config = dict(
    n_layer=11,
    d_model=448,
    n_head=7,
    n_kv_head=7,
    head_dim=64,
    d_mlp=2688,
    vocab_size=8192,
    activation='gelu',
    norm='layernorm',
    norm_place='pre',
    norm_eps=1e-06,
    positions='learned',
    qk_norm=False,
    attn_scale=0.125,
    bias='none',
    tie_embeddings=False,
    parallel_block=True,
    init='normal',
    init_std_qkv=0.0253,
    init_std_o=0.00539,
    init_std_up=0.0253,
    init_std_down=0.00539,
    init_out_by_depth=True,
    optimizer='soap_variant',
    lr=0.0036,
    lr_mult_o=1.02,
    beta1=0.95,
    beta2=0.95,
    lr_head=0.00705,
    warmup_steps=200,
    schedule='wsd',
    decay_fraction=0.938,
    decay_shape='linear',
    final_lr_fraction=0.0,
    batch_tokens=[131072, 262144, 524288, 1048576],
    seq_len=1024,
    doc_mask=True,
    train_tokens=912200000,
    steps=2331,
    dataset='wikipedia_en',
)
Each number is 500 + 25 x the weight over its row's rms, rounded and kept within 0 to 999. Layers, rows and columns count from 0. Numbers have three digits each. The size before them is the row's rms in percent of the matrix's.

# layer 6 MLP down (transposed), 2688x448, rms 0.0873, rows 1557-1663, columns 128-191
106:492487525512479521505514523492490521484491523503493538484471547475506536519544470504483534539475549516529480481500529495475514494526483470464515568483523525502518541490542476503468513530489527
100:481462461476458505504515513519476492520527469498493487551477493537475533447506497551542516504478490541514505537515516479506508531493546487504480542479540488481502499508490467517505464488501536
099:515525508508506462476512434492486495464523523430503481464517446514479492501504505549499509520528530496530503499460464491472491513532529539508492482507527535500458515530503512509489501497532482
093:474486489528470497499502467456512484493527469483455501510478498511552547529473526507507522486491484541497489455476482479510495529491535512497508513496514477493494445468519480472514494516538496
103:459510524487511512497516545510504529524498502451531498506480545495533475497439502488486511538488502478500474488456499472508494471506508454492486487513479514494474507499537508483531513510502482
114:493455495508462501568533498516519499486459527509516501494507447501547500494506479524493530561492498482509500500546497518532505514533522508477509531516539433528466438487518481498500517513504507
098:501518492541555467485506521480531518509496499509517518534462514463489461493518504498485499469522522522482505464519493499534512538515472508533464499574486499503509475469509517501455558533501539
104:475485467495504506504521486487482521489541448497521496478484487470462544527485525506521516487530507479473548513511521491508533464512503496526510513513472490534478465535488480497527501498488523
121:519525525463519494495522496510514511471476521416492483534490461537523502484485456489522547491525459458501487489505476495504514516486519504511500575515534513501533487477484508473487516486522475
106:506537542505498531525497531512496494487479505506509557552498493521514510524544531493495494522520542453481571550520505497498463529540517472481528529460520498508495477507554525493452489536506514
105:502551522477505500466520542505496509492497486547539512521496525498505548498498483496514530517458477533517508489497519517466463471486503484565502499476497454511489479495548492457510529481495500
092:477523504505490522568531503483496486551539480495490465480465516483512458525542499488542518507479516489480506499484491485485479479489432497519461537478519557495533498505568504498518460539502489
098:516441483500516534497469485515498497508531486475502507503506512487533520477506499478536493488463510516510496503512528503506515501532525510500476457528536509488518510515461515502472478461475483
098:503535511521508485487545471473516484521509493476506551494497494504515509495505491529527516472517531468511541508491511490533494496525495528512503458517491494493481526451498455533505496535463495
113:496481548514434507490510485516531482567483529502501510521492507512510471505506503507529472497483508525495474525450513543500508549497494493495478487486520497508501511513494537501535503525516516
090:456468503462518516460504493503521533486474476518537543520516521496513512522518491467519526526517522463492576504532506507480480525532519480497469510522532491470516484548472470505536473511497534
105:521483485524484527508477461524481504547491499489475481560481508480516547559524490503492513441498507482460515549499515530502501511530507509465469503492525497477485539469435501485489494470477550
085:527451528478493502492454516490495518534497473470479509526505519514499502470481509510510524514546517446492498519494505495503523515438473509504506523524501466497540518482494507534490494467539495
091:480513498493468492525485462498472527490527519507491456498521496508509512454491515545528467519520489513504448491537517507499488513485496532516501536529512485495533470494533455499476542483517512
089:494486519506540489493551542553475425505514498491489502486478469494521555489443497490526525522456483474510501489491478515510495477520458508505518465503523498501489520537501496476459505506512536
097:539509532464488480503480501473500535441517489495498509476534483498498481485509515467487472493462510424477542520512493496473549447520480480514508494507524431466528499447487498524464493500536442
100:522523467497471534486504526490502503508492521504503487451538512528465522487519482503479509501515531491550512516499496525499528556531487489515534489487510534439519453494510486515514516454468517
104:488491510474515494518498441488442524533489490497534525483463473468505530515467496509502526482499527503484477541505465453516492525485515447540462480520524483520498489477524490520517467513507558
104:509506512485516519558540492503531504497516467490486475507474562531514511477467532458471490516460551496506563497507494540506506529490496472507500476520476492461504518513489495455492468529550428
092:481490499530473487484522517526516491508496524510503494565511491498460463509496494526480492505461502468525483512491482503505487493498521483483487492515515503529517508525471541439517562491496506
100:490519470543454544524487488500516509471563486506521490486530478538510496492506528505539523519466496485516436547508492488505485484526511482499470482519492494496510495537490474534510487525490479
093:464476494500485491506544509516507495471541481539474479486473501506492529479509499496488521508488519489536496462481478467512484523507495546507511547502476506517491454574492466530493528456471559
091:516531545454505433529494474494527517479496487472535492503504518516513508513467476460528525479476502473521547464504505469485512525486513483480458496532531477488514518514513530520506516500484491
104:510481482509507495461528465491514532489499502473534514543557546476502538521529487524466446533482476489502533476529466454493533499535501509510552505531510497506523493450488514516517531514472510
113:469463480470507495507491557533494495529470491542525530478522486524512480493482516507506524509507478498541494509489488561503449504489535483515474520504505453521521474488475555505525507525528504
101:492508528473490482485474495507531454504525486475544491518513491494556485528533493501460521503510519504543517545521464455474527485484514474502480525502495430506482555476493515497527487493467511
092:512497552509521520513529497511488545486506461519480490549511499529498506461488477475500495495522474453493485471532536447509485500497505510509480490539521485533493506428492505453478502517516547
101:533489535547518460532495542508491526533455492514483497526507538491513453520451501505483467491493496519539500500409501508437498486487514513523479529526515476538502467502497499484467479510503527
110:537489490499506516483515489506481528503483510509492499545481466466524508528445484489534492473502512496525471504507484513541512481507469484509531461552491547526495477517480500498508522501500511
107:486502498483484511490484490538489517490480511502474478514497502491505483534493490520490498484448464507515468507503497508527471512520531496479534477467500503470471470505474501496475482512474509
091:526482548510505500537470524502495509499491520504520534498475498470532483479500487536545501532462478514492501483474460517491497471483505497519489533504514473523528511475562506480506529561518529
095:536464487536482493519516494511487525506549493516465490508516549507548517515537510483535535494507534510508519517498522547488531507508493517503498465515531535497525488492465531472515510448488514
094:509517518476492513485426504504505510533499532521521494540521492527507480528458513535533502561508561513484448493504547490527482493491534512469504508527514463496521493531535504532513573544516521
097:524439523533494453536510495484499481514481503526489480496489465498500463492543489475511518524469519505471531487482493481489468486519485486504527539510491507528444511561472495495507467491504537
098:479462534465497502515490515507512455462465509521575486497513500475553482495470537507555494512483496482549517486454522487555461485533493518450536491453486489505493485522477478497481500491521484
097:534498481530516456508479478465432473497454479499473523535500505517485572477503480485519483523503490526512507513512476492484496485466494505466515471490551525550462527469503507507493518487549503
100:504477524514495535510485492492442510475455508476486460512522491560534515503489469470513488512493482482484499465491490479486458544498473540499484461501484499538478535466494505480498477562517534
092:497530480537533494493509483500498477483480504499483468502500478502476493477491487483504490484495492522478538518496545459514509493503536432545507489530522503521504510516457509479494502539481519
099:503492494472484528515498537511492499514506468484486510581492495573495510486516494527519520495528498474503505558486501537494484523547482496527530504463501515512518489497492540511465491487507490
098:546521478521510522512520531490475509510519493507477506511459460512538546474478476519545506512504485522524504541553491528483487486472512473515482483472461475507476510494458501509494494502498442
101:532495505477518493541491495489552485499475501545540504511492470505496472494507488486532491493533489516490479503504525499463518519484498496517519513471503510498479496514488503492497566494466490
106:502482484502515494527509529491468498488546504508509517540541529533493487486526495518497466527550495440499507488534533499489497469521502468495565520542465524544492489491477475485477496484484518
102:536513464501513495474422519490501528504504546498497529544501501561507502484547476476481492492474486518497464517472499510522492511485497499508549464440467554531460485466478484497525515521472457
124:532478488473483470484520483505502433494489496469544492520513469503503502512515462528503462500539482500539501486504461518495502542479539505457514512463510507510490493495501461521483534523488467
099:496490457487522475482438566476522499503528489501474507503490484531509519540514556522504526514518481459489511527547488474484497543502502523515485510483473520478475484450529466530476493494490479
103:476490469483476487483518490552477467500491515510491517493455509481506519505525479460511465496489476505495514518485534505503484462526557457520485506462459544490503553503527512475527469503500544
103:473500484491515486468496552482464470497493474501510476510543501507488476522483504531511511472485534480493496505510569518542497469494483528487533459486428487487512490514499506488467496476543474
096:487494471509507459463480479495498498495530470494512507516514485501480491537564511495489496482478520489506492526489549478514487518466515421493552505538502446434500464507508465531530504503527461
099:496527488502465502461488492546505473461489541516500526498565518522501507530493558508517532476513516463501476536527527495505470519543495488462493513506530476505492500474473450470521522494498491
100:511528522514527458499527498496517488511495495504483491492515480541506540548500499531520528470529495511512506486545505473493535495544486491537509504527544492516523546493504486530513488506480473
098:500515555482519496515522508502515487534516499506514545516547507508511502530499493498507515493536529486473522529495458476514502513513503458481463481531488510561510478479515501516562503508545537
094:469492489459499507499485511519508553484513497528487474484484493508489441510437494502492496462526479512501486529501480519537522500512463528488508498503491482497472495506523494471508524511514510
096:517479486481494524517532499483508503537478484534481483511478439506526482484506521523517471509474544518483523512512495499532482486498495493512532507487479473498546466501481496548452491559529514
098:521545491509512473492488463458518496471512514478483502539541533467455458511523484489513513542555507492533492508539488501511510517476534495468501474478501567495518491493489474492527523492543514
108:490493534477528493486504492513556507499481500511482477491477486505525523493518500496515523501498497468505491494522494529515490480523532477482499499499511493507509474512512453483503477515514526
097:437483484505486476499482513498511502488532502480494549507498499487530505467505489493532494540523478505478448487491530543539461507507539473503492491514478511483507489525509498527521516498467529
102:507504489473523531479515511496527493502518509471456481455456473490515475482482471497510469517468488503534513460490514473499515472505474466491515508459520497527507532492532521487470493525454522
101:500537519513521487468532537492490532500554527481533491521538475534468515511469533497503504482547416479489502534466469467456499508489463514468506515482496499537435518509447505471507523567509528
091:514474516511475525472502497508526516513525499547517484459511483503528550497451498493545504548515514479485527513529516433491506505501512475502491459528496488471522469441463478538540502506473537
093:483557496462477472500507510442528488481494509519480505532504499508509498542521476495483515496479476498492501511496463460514548523489512501514489532492488504547476524514495533459510475509487516
122:507471498536532464514523524481497527503515538474468512478433524473474517510494511441468488476499492515496493497487534463477459523527497517483538514510526498464527528492541517496478494466496486
103:503526483476468491463512483537547496537509489480487505502528448481509484501485500497477502482443555495455545502498480486515501504501482472496489475493487476530478496485487523486468494507523507
091:502534549475519501499525531514482495476528494499497521523496516475458476470485505509540518528459487504517508504491514493483496517530521462482550506481503540485503519484508446497438498517522443
106:486503466505515491483510489501504463453547474487542498491503518462511499511511490467472486521499516512467504484511519528513471513501552496507461469520474479497494471466489541447470495453518499
092:474504501481548508502543513464474461552470522470496487516488503513518474520488485505484502529543504475445446503512489489488503479511501513510508499514503512489500451486533491466512502465490498
096:496510509469474498522506449494556498527489467507477470500500517505487542506490508474505529512510485510515493490489506487455492511486532460502497486539520501441516508480477466468533525478478522
102:495500476487499538512515528532530497493471475477484537485500517514477483516457535506478507539528444486560514467456525494488480479446469526479518479511509515490463489488528514492466488449508506
084:452477463516501446475464466546499494505470475513513512546547468435522483489499489497511453476478500505487509510544514496523517485491509497492494465526518504484581522504523527491450492529491506
096:525520514553517507521478487498507514481516510445561528536499505503523503468550516505488465494479482465519524537483518509503529514501496505499557508482483531535529506492489546514508550514514492
095:481537509458499498481494505502510496515479482478496481520487470535518459478449538523500491459478528513504494469496511543492469515492458481546450531530501490453505544472494541515524499502450484
109:530500440524512507548496539549519526545513524494481518526446506518477464504514507542474507483502498498470507527526492528526520522530489533509498479541493520484474508498493491554490504495507510
111:484512465514529499490459523490529499506518476441469445510500556441565547494517500499453507563496506504522498514504490423500496514514537526511470514516515449463520524515514485451493516499442509
091:468521551507535521488457475563485486458471473500537495502512483551512511531544488491489532524502536484502497430473523487518503511423502491536533521497512494539524490540487526519503514497505514
100:517467466487468468510496506498507515508475517503480519463500531488494476516494514503529514488497528533510494516475539480510476523485522510476498550530536470490526488460449484527522541511493473
089:478482512538501506524529535510505522525478509522483489521505517542518505490503488472562506498477505510504490448508486505462539495519485476558504537485499525495467499482531475499509489499473476
093:489472493517515502500495491487543481443479516484508497519492451480498476513592515511566580492507524497470483485470464516516469530477523505497478463527488471496517528535541478503505494516509510
092:488528482498463499482496489528474555538483478504524442548476488517464514490491507506498503460485526480486482497490527465511507499477503513505502488502475473459488527505486538494472507516480486
091:499538535526499480497468487453513485524531527473499508518505500518496491491494472511512480459478456492534466463522501506516489514553497498484512493500524498541484530490478462506553501472480474
096:542488486502487468517477473469502466570527473510487481521515465503495505525435464515497492514508520529519523508497489517532542547492505503509481478498530477516480465509475519464485499486471550
090:540552482472542509509515474487524486484537507501458504492490486516503420501467487520534509511509521526511508479470537493431460489502471519490508490498500495578493501535500528522531515538507501
095:493514519545547503483518556492539519504543470446503476480518465496560511552498521505471479451505470515459510535485530518511464484552518497512501465479463526510485537501516510491462493486509508
105:515525468516506504487536487557518464514477507519532536488456528564481464507475491522524485430490556515510510480463505517478496499536508504534532497486539519470511501537490574480516482479504508
104:477504535484542526507505524463506511510512509505494499498472501517452524479501459497513496496493484582524489461483430506511495483485497515477523496539488509475520511447507541480486504432496472
108:472513505508530477483473500461480509490521504474541514518523481525506528495485501507537532489470515520496500485511446474510489480494478462523477506483522522518485474455472520504521530511493555
106:513521502470520511483508491533486509536472459486500481476523511487522490540454497485485535506514478527542525509508510517467507518478481507487560522471461496453494498518533559494514504443514484
100:506528502517507521496495488542525469534547537527550537471514487476512482551485500509504473497487480511491500523523481505475510463524493513490507535484509559497512498527511489526504539505479526
095:520508462521537476505520465526474485497503503495509501527490488526514515516539503534502512552522512510523468476517495530513529552500489492502520508506521489506512469538499509542522502531496514
099:508502505488497491473465454519513509530514442516491486528505524489497487509487482547521515493517515505506528537518517486525522478515493496493496485481485467518510530546478549525491476531505513
099:500484509531490521533496490501472494484536513532496517488534549470544467499499468506515491499538514488489505486538431481542526479532442529505444537531478554507480488477520471548512545508485566
097:508566461491507527518441508474488497483448565466491540487506471508495539505523490539508504504493508496480516504487520502470512544482501511471538484541565494452526497534467483475462509534494496
085:538492449508465506484503490484552497471506480505483525481493445484483508509535525488487510477452496504512523503532451473531532494525480483513532534486468505520522479499512459540498499506530506
101:531442531534480517519533493517570467478546582499464517469494540472471526492477509506463512508465513517484502495505514494482525484519497500546530511511459508517524491479503475504455492515481545
101:493534468498531469476523526484464513482473498487568514488508520533543486477509505461490531509484488513512513515534523512529501482476509483495526508495517505473513496493546509526475539522528485
099:503505508510489563542512509534504509510467528489494501517456501522492496512485506524497576468496511492462453515511518517489490515528512515515525461489541439479560490502515477463468470519467488
100:530505504506529518492571503467472520509512516501519487521580552458475505503472476520506532472492496507521467473462516524540445487486509506501455535516481511542447492506518463512499485503510519
093:510485496439479485496523538458490515498468485513436485495511502504504498540460513493535499515476476531525496523494456430500465467550493505518518530490484489506506494514542465483578501500490537
093:532489492520494494493487502504514530480519468553502490554524533465505530462495471509480482530550538475496468492468507522529520513493484454480515529495470478434503494464516524467513550533497498
098:461500487506490491519514450503472499550540492472440500527500501543493485528525512483491492529533499551485505522463538514478492499531473487444463487524524488496479488500528533501539489492443501
103:481504497492502514495511491505473482501517489532509470488537554533485503515463470504501421497454514517526499523524542474538471500473494515489475526512499514503470493475470494491505463548496480
096:508483478501449487507490501488459518519509529439482505505490494537542519502540500499504501511473527483536511513523558513508525540523501472523502463462520543497506452492489489481568502513514491
086:523517495512479491510478483500481508477499475531467544517514480550497497499497501492497484529486489450488512498491481489497503495519491518527501527473529478466467529510509492505509515537522539
104:531501518492491523492491542482496448500535466530520494516458508474505498470452477469523527530497478494516508500524509493532488496501493476464516500542480516545487497479495527478509500525552460
# layer 6 MLP up, 2688x448, rms 0.0854, rows 1558-1664, columns 128-191
093:525483509462516482523478465539548485472486531515499482481495507478531503551454509493478504542483506434482475510503530501462512438514528514521521505529510499489470514467471433512462449452525561
098:481450522490505505510501493500531512517517480505513525538499522462504481506483451437480526494497475503462453473500567494484496528504496493480484511493514507508534521508490444521489462476499572
097:540500454483512450507478506537468524492534503525498477463525491500464512486544484497508550492501476520486513519470549510505544487533546485459479539522519469500521481459509505522529492526515480
109:509501474476475493487489502476520444453497479522470518488485490478483498471517517529531482468547520505483505505536461528491476511465494483477467545485459491482505507461500450521489513546504516
103:519470526519544554505483545493504481507492505528472460531491490490534547507515557507449488484468512501489482534503485519524524540481507521484519530484541500500496514468452531477494466494457451
094:478516497450496510472444468527455495538532520516511450489500510511500476477481505477480551488523486447487524497494481519496517487467519479489490537499455491488516491528515519493517429486516530
098:508529501484494497502520520533519518515470512515514486505520476510492493510522508510472492501474528561514545499549493528521503546498513468501515480486540516522537494490524500531509484503548499
121:521505507470465448519500448474504443498470451464529512499495507494512562539529507530465503470507474499484482508514492482534497559464503561507488515555484505488529497534533532498492476495489487
086:520483458508515517484476456513510517492508520525462496520468514465553471509478474503507487478450475496453476504491512511503489532524537506493508553500550506522531522526493503529511505490455503
098:498516511524477453487492497501460505476509513490486450538496491527489519477492482523492512507538487480454499528516441439477472511498505546466485510524494517519475514500487537502482483493473506
102:500496520447506530485489508513468486523454455562509530488527512484467550532478475479508479528485457514535508501496510504512502515483562534515521495544510472497514501525456511518465495500485471
098:494506500470508489488523489556499457471510521451506499581525479506506504516519484469513515482468518542473488481516481505529484536513484473447489491531534538535505509482501494483486446503476501
103:504464478466493494509488502539492519506458512479487481514530515480497523511500489514489471502541503485531470531495477470492526512516476517509496521475518499504481528513512532480512510480525481
104:549509481494522496512474547501493485475495497508503515479485470513447505489471514506493516544480502503495482472457493481496492494489480462508527492509528534450489518467499487481483506502511506
089:516520516525493498511500493468496487507512544487524455503491444501504522524489525485478515547538473577527516518489485510519486499459452526519491497518469523483505468483505495455470514500489505
109:526505521501557465499534568503515544471469524521488516476537476538484472440526510518513537527516473535525471469488490508529515526483495499503502494552473547512506486504493521514503511526488455
098:467530479493525530519509469491467462493483511518518483483484494486498467537492452470527465526437516546505532478529464537499474489516485478523517495490479498498466481515480462479486503509505545
100:502491498491524515488553547504536449518483506498484515517497504528509495530481464479476528471484485508486524482492516488485475520477537457525492473497470470489521504497496510503497466511492484
090:474534482510499487539507487505496487472500479513485432480505465475498462538517521476529528534530508482513485523516484503464494477506522473484476528543491463504532516461501539504515502514521533
094:486471449498531477483499531499511530514497518459460505523481501456483507526470510521517511517524520493467506508528517481502478523511535494513467520537487529547494507482525511497493537536510517
091:506501461489526551532497479510505497475529513517492489513505478514520496463505500460462485526546492455525511470470524450443461481487499509503480500533486479548487504490497495555510478466485509
098:493497513470509520483477518492530504509506531462491464493516528511498502492528506504483552476488498489550538489504535554482504543451479544515532469495523520523521500506498502485505505512513503
100:495499503520493473476485553505512482497510470495495460516502499485524481483524508496505513506494523508468481514504464466529483503529519490472528509470570511474488523515490493524479516500492520
099:505532521451541475486501462447501525509492483481493517443506524500508511494483473475490517519518495529463505467493465461484509454501476471472511517509498498487466518498491468501454465522532525
090:487474529477476503511516520542477506503547490478468490504512456501499473497510506498489507511460499484510481477508523542471515500492526512454511493494494524517468512490534499482531488534493515
097:515498521510500511480549533481486507540535538465499505517501495500527521570497486493539488495510502487479496556525542492522521480512541410465514488485526521480522530489478493447540520526494521
104:478482514542513516499502554519507520512528504508507537497508496496519478494502486507449484502504535495517497518448514526518520479508495510485519458501483519520537511504459512447472547477491460
088:513506502505490523534498508506486504527508519515499493494436508515519488490532495495486493471475482500497505551498545542515533512506487474484478514488502525524475492460488497485496494522524513
112:521499519513493495521510492458538468477523475511475481487455457521547491543456532522493487517460504526490456511480521494521518525472474456478432549551491523479489493538443522491509492510487549
102:494520510465543539524499511507505476546479529521481514510485531539478536507512513504504502520509546481484520468501488499526479511478500503518499475528512542494519490498488494499453484546482496
099:524495478538509529514483506481474482517506518487504496475486502491504488558509511488514532481498478526491555493510497523465530465475484504528526524479507549484477519503501467582508514508481491
097:467482469494446487505497494473465547516459488491515525519504478499511490450504580463529463467497483504459512515497448510489506508489506443494482521507547523502476491539552490517481511492493528
107:496520493525542513519517493499478502501508507470468507531518552520487490514553515478533456501463512503504495474527521479571531490462520454517488531496464502548476493492448526482472494470525553
104:509497529521490469478571482499484507541512485502501528476497504498487489498527531475484500522487487537476523495534493542507507454457489528464492556456488480483502443519517487530505514483533510
095:465497484508485485513484502470447533565552494552453481503511504469535505517515502453475454515503490533515468503510543534519449461552477509519494504540460480463458529521494464515526476531499508
087:519511535484497538494484463510491525494500503485504513477530496482493488449516506557488479504507519499525465467496501522493479517514518520484521526504493513506499481534539507432487479538479501
095:549491514523499496507536483501466478515484512498511534526510510480500528451507445532492511477529438498553518463460507507485539544489494501459508481492492529523462491475490462525483470474461522
098:510500481510508541518447479515491499521500473498455511483490489474516487492445485515490494488466498459515468558489498530507504513457558567494520493467574520505514484449487475530504498486506495
097:527517477517512498497503498509517515511573515503509451442501469507497477508492509511531484502519521526518472457515489464482498493467483497476493504499473537513532501501489527479473494520547508
105:493495526475468534491519534513525535477547490504490472437501526502528489520495496504527483526503531502486526484467543537509484504522524466532467489476466477474537468517491482516472502527476516
093:525518503531535521504534505527527465496513447502484459518483503473508484488448528524446526479480482521518493517486504492481484496505519474496494557470510530472511479510537470473487488467483515
081:503552466459520525503501451511469503497474549510517472457448485482494515515521481487532523528485501491503541478494549503513458510526501514530519539510475453493484549520501539500491467501499504
091:464478475489524538457503488519434493518505498490489460532510485455444512483459502494512477486450528535526496481504536475473502507469486479475523434528455523543503537469552518492529482532458515
097:521509552532483480495510499493487566462494463526529503463546442443509477511514482495493472471487494520511497485493499447514446526465506570463534551516514498483501514474518484520481533491479525
099:493477497493499538473548493548473503539454480515476485521525508471506542452474526448518454439492487545529513486469483531481489511470477548540506475513524494528451490488530537524547512442498532
104:482484505495510533494495468532510492529482458515486493514504515511476509550500532484518484505462515516507530489497493475503476528476491537511496509481535513481476520510450509531535479490491507
095:567471497463465475518529473514481451474484525526462503500499489497495462531518508516537491523509507511515456471520524528517506451440468513563484509496528497488480504488515476511464531463518502
105:527481506493467521460511510525509512500540497491473550532469515517481494482505473474497516490479543502560520483509466515507531499533473498520449553455475536513490527504502493505487505483492497
087:505505485474501493483446516487491490521521495517460523521464477561494456495507496469520483530482526462517502540495481499531460503486509503515510505489499470483470506477522477552502473467540466
104:510438518552501538482473491466481498471530521469509501482504512496495478490520455493509540490494473507515493472471486517527530476491462535451533600543481496485517499503508537485487513479471499
093:483550519487524483494491512459466494466457477503488471494482471510504500508488487456491500481509517502468536498518468526499452483509472530463478494519494498507449517510451524500487542470538516
096:501480550477497504529488464517536464486483495492524491455531457494504491478478512482462465500515489491484467483522469466482466556507534562552471533471534510538496531499496486515497490468485543
097:502508466492497477516505464452502539535522500524462498504475468510518503508470485499473499487484503524464513500438476490528475522459499484486498486518490491513527482511512502524446498530490502
103:473428485481457575495508480531494535483511533532462448490541486468486512488477460462517499500496511472450504565465488535524489491489521493471486500515446485521501489469459500480508471460488512
102:516501483550507494471511513478514483503530494540490485480493486531526489545499492500501488496471529501518511497497507493535470553481497509490520502489485461529537513523463478490511530519484503
093:484480439498497532537531509450476492525480505483527509543501504498478512471526536494513461484512536512505488462473554469479513493501480500499493517498503466482515507479514513510499461474483499
091:498486480513447451492479515527496505460454514511493513477506515519485531520470478530475525522540484500482479512516476468469455470456537506542543508470498560543510499484540461499473562492539530
106:472469502478488521540518505568497523500517486512541457507501515521524537471487539507528508490481497531493494484493511485471548511519503487498490546499482456504537515521523502465515456498496491
099:520438488466506502522536503466490427472483468511483464522486476505502460495488509456463494521501468521484477504504511515461472521494503478503500525510522467490500545492498498474504457471464547
104:502504511527512508501512532481483518513433495521504463458530507500496497482485513519501502510510490476473524506512476474490539525493491524510483506464551497531520507511520478473505502501514492
097:508526486463500484483480459504522455512529478502503501513534478515486505510532504438486480515482515497483483509491519513520466531542481504444497503537459524479529509505500532509513530522524477
091:524461524507484506453529468496513541500475512462510518514478460495506502450499536522480507573460504500517509496537449522506473515490487515481485511521535493543497514467466500464489514477499493
103:468487464494486463524491495498529472505520478449496504540492535540525472548525480509511553466517494521477475511483502510503512490531490523502451519470502501540487562573541509479493476482483494
086:510522454501485542458531503542482509566531481524494471492444489489496501477483498469516531493480527486504518503486518456487446528486461531495507474520462485471502496526547503512516519492515522
125:519509489485499480502491483496516464512555479522494505461520483488455463525498542480501473536497475506542479486443523477554525557498468531515540490461502523485483469510497538505509510522463574
102:498475506507457445497477497462499512510480478509515504480482561521501482495490510456481483512496488505489472518522467514513505474569475505522514478515518514510527553542508479507488506494447509
091:526466472533438493509500510542524488508515495481494491475504472511519507511492581534516518463518530509505511512488509515521523475507492540517500477512472464491497527504501474519500502485524527
097:479509511476493535511514511514474495521463513509475489512476560519521477480501494446539506544487521519535492490492498509450531496492557540521499482502468514552477444496492519553481447496515508
091:532448475525478546477473512473494510467527465513531517483442494484467550486507490507499488515505520510484483520487488477482479495491477481495468486495477487508507517493524496531499555546469472
099:514525547518493480508485564488551510465512518510535516531509510461527493503498524491493486518507530502501477527478462558465519518539477474520492508521506495487504525499498484534469490499537462
100:519503421500525457473500467470504527483504495493540485508476485491532541517523499525504473469447471505520490520527484484465531504537518495519528501534486513508481482535505499509514464472477520
099:512492543512516578499543472504548494477516513492495498471465541527561501520519507507520512515529530457506475523467464540529476506480492520487519494491474489498451476514459483509540531486528465
097:511523500514488495465531518524476513527468480511452507472511522481446498503508486514504563488455491512466500513530507443478492485519511547514458535543504517503477540468528493516503483504482514
103:450489510505493485463539496492526487500509539467493471477479502462525526506517444502506501526497499465497520492482495485547529505514477477494550472520496529503461511515516522490449496505512510
102:477515528532476503472521469494490488501561493525525495472526546526550513473503496450530494527543491483514505512495497471486462523523499482467501517489492469503467476491463493463502497485474520
107:495469547512488560515497466499514555494507478531532487529540461574494515534505493480487517434490491482493499499506480531520482513476463522506495523509465523551496537449507496534470531513476452
088:532472470480496522527508471465534466514547519503494483495450507524536483488478492546495505473517480555525470567507494476547465477510523487500458465521493485468500518463539488476477542510524481
093:469499540489521522481518486491509525482523461492508485517484524516540550527498531523481488515488514522492501501520451539502516501494514479481500455485476545508487480503490497491519481478508487
092:532528499519470499487533467502531489483545517509468513497524493490486476477484512462447452457520472518512555520494485492549486507523496506528518528525532467501517470509498523506457512481524480
098:502478458458507498456506527530480476512491482508493499535550493529533489494486506530481462500538519536472545509534520511485506488569490472533501499476514453437492512465428485493468462476427482
099:529483512466481499524511481505514470483508526501438513465516534471523478529502469510488459516517482479507469534495505499533471467557512529535490497519537518520503467525488443464525526519467491
093:514509452442505534540499497499516481493460460557521508439500528505504498533517541528510507520493506471515536501467537535498493462482475479496535542489486488486497551501453499537486507514547484
093:471518523471498501491495508561531527473469471481513487499538545511456476544526483469515495476456505466445476537516488451472472416501502465506486514520489512509496508536528529493489477472518510
100:491509512515468484480534522513500504509456508497539493483552506464502529490495501462456543513523541509520509480516477504514531495514533525505525504525507487489499493504571495470488520459477495
094:517522490465487531525518461472483461476473485532492463499469503506479535492498430504507504469528524513505491458473515521511506517461452525503487527495564478506504498500496509533551478487503497
116:446525524512496540497480498531501502499467485484480506498519496515492529519484490463502504517519473474527481490479533488519514489514501527468513525507453544550536531490500502513512523500499479
103:529523518488492538523488523503494490527514510504490557489515504550548512555443481486490533508505464444510525510519507523525495514488494550489502515503480512512481503481517470484512498527479489
105:517509514465493470478552547519445493506519480513470537463492470474523448511536489519514452490514527479518509493514518492474467517517482524463465511475529473529496475507508488480495499531479482
107:505475499514437504499480499489489509505494485452497528500450537496507493464511471532493476500535489468521496513505446574489498492514517508522484507490478560518515487540515545460507473510504450
097:491546430473462493481501497468464500478481483524501453500498512482466505492505511525503485532533532493512492508497504491493483506498456464451499494470540489527483491499490537502490509503472511
090:522496486464527525507546507513518506478480497481483462534479507500494502490498499470507483475524492502440528494499487476490481438496494484516528518463455480493510528442533512480512520571511507
099:520526541548510530496528529527524477506504510486523503484498538510540508484492500516483550515463480503548457489512476509431492559501507506507501489499519506484505515511448479512512555487484549
101:510492512496486504466488509536500513541482484495492452532517491536423504501547545435494474509488507462520475523499505469515515530473507472506524470506514467494445531515472478461489501530530511
097:501478528454509491500512514537513474471507491521510473513473531469532532491497520483472499517536540457511459508487516508475493491497513518509467479489490484540497480479479508509537471506529519
093:490544531485504503531482561493470530510474533499484458537484528510457504517467447501496492497517489459547489489460547543520485496484480482490453495507552472498511546505522518463503521503473503
113:447502501500479487491504490540487503500519503474536475514469477501521509518498468512537494509570481496511518485501520500485524521499524463517492473467517498483455494535524478492529487523476492
096:529466506464502507494497480532534458521520511490471494515507513489478547496503530514454504474524496498531476525511502460493486486520513497502462528476504532480498536500506488512484465488488490
089:514470496478490517557498518518473496516518495512541490488509493458446538495432486482453496480518477552525529456463488526501477470501541470514487553499498512486428508482478487497496498459537509
094:501512528477495479449498511551494492553517522513516469538479449470514503508496520513496494506457555497523504454530547536518509472477496501519467505492499514482552489484491504520485489511545473
101:498519498548518537493503422519486469495499508492525525549506483500472485497511500530533509530472521485473484490522509549526515506495532500523493447533510519461496488502492513520487486518528519
096:483504493479516467499537502506442469472478512541488498432474511512503461534517543500514486511463514504535508547498538520455511483502481534514476476489504514490462522513500481515480479552497519
093:504504492492500525443494531475493511456483500510525497431494476490483511509536486500506538533484512470473489497489485457507506470496529539530510499504525489496501507498497505473515534451493497
097:549543492498516494462461553543526571475529498464518505518496433484548489482507504512516487483519475519526506483519550452452515511476508520496528517492477537514525560517498479514494518500504544
092:500535492482521494561540505493508457472517462521524507520446493528478500457507533505500487469509500520528516489491509520513510478523467505527511521508472513490438506470485513502469500461490524
084:497502528498527490529482481513531453543467493503525474515514477478527521503466512531489515467484509473537473505555500517501486528522459511508475519507473522540511484497505515476491499467469464
096:453479479487527482475481470450482465511555516486530491488518463538507513500516491444505476491508514504491539512539484498544476489499509447444524488508456494485517492493499488469532471502478483
094:490516502484469536526507563494508539523486489501520508506467468482529484479559495506480517493509499523505505463450497517508509524496514475496474532497464497527496497524535486512555471539519565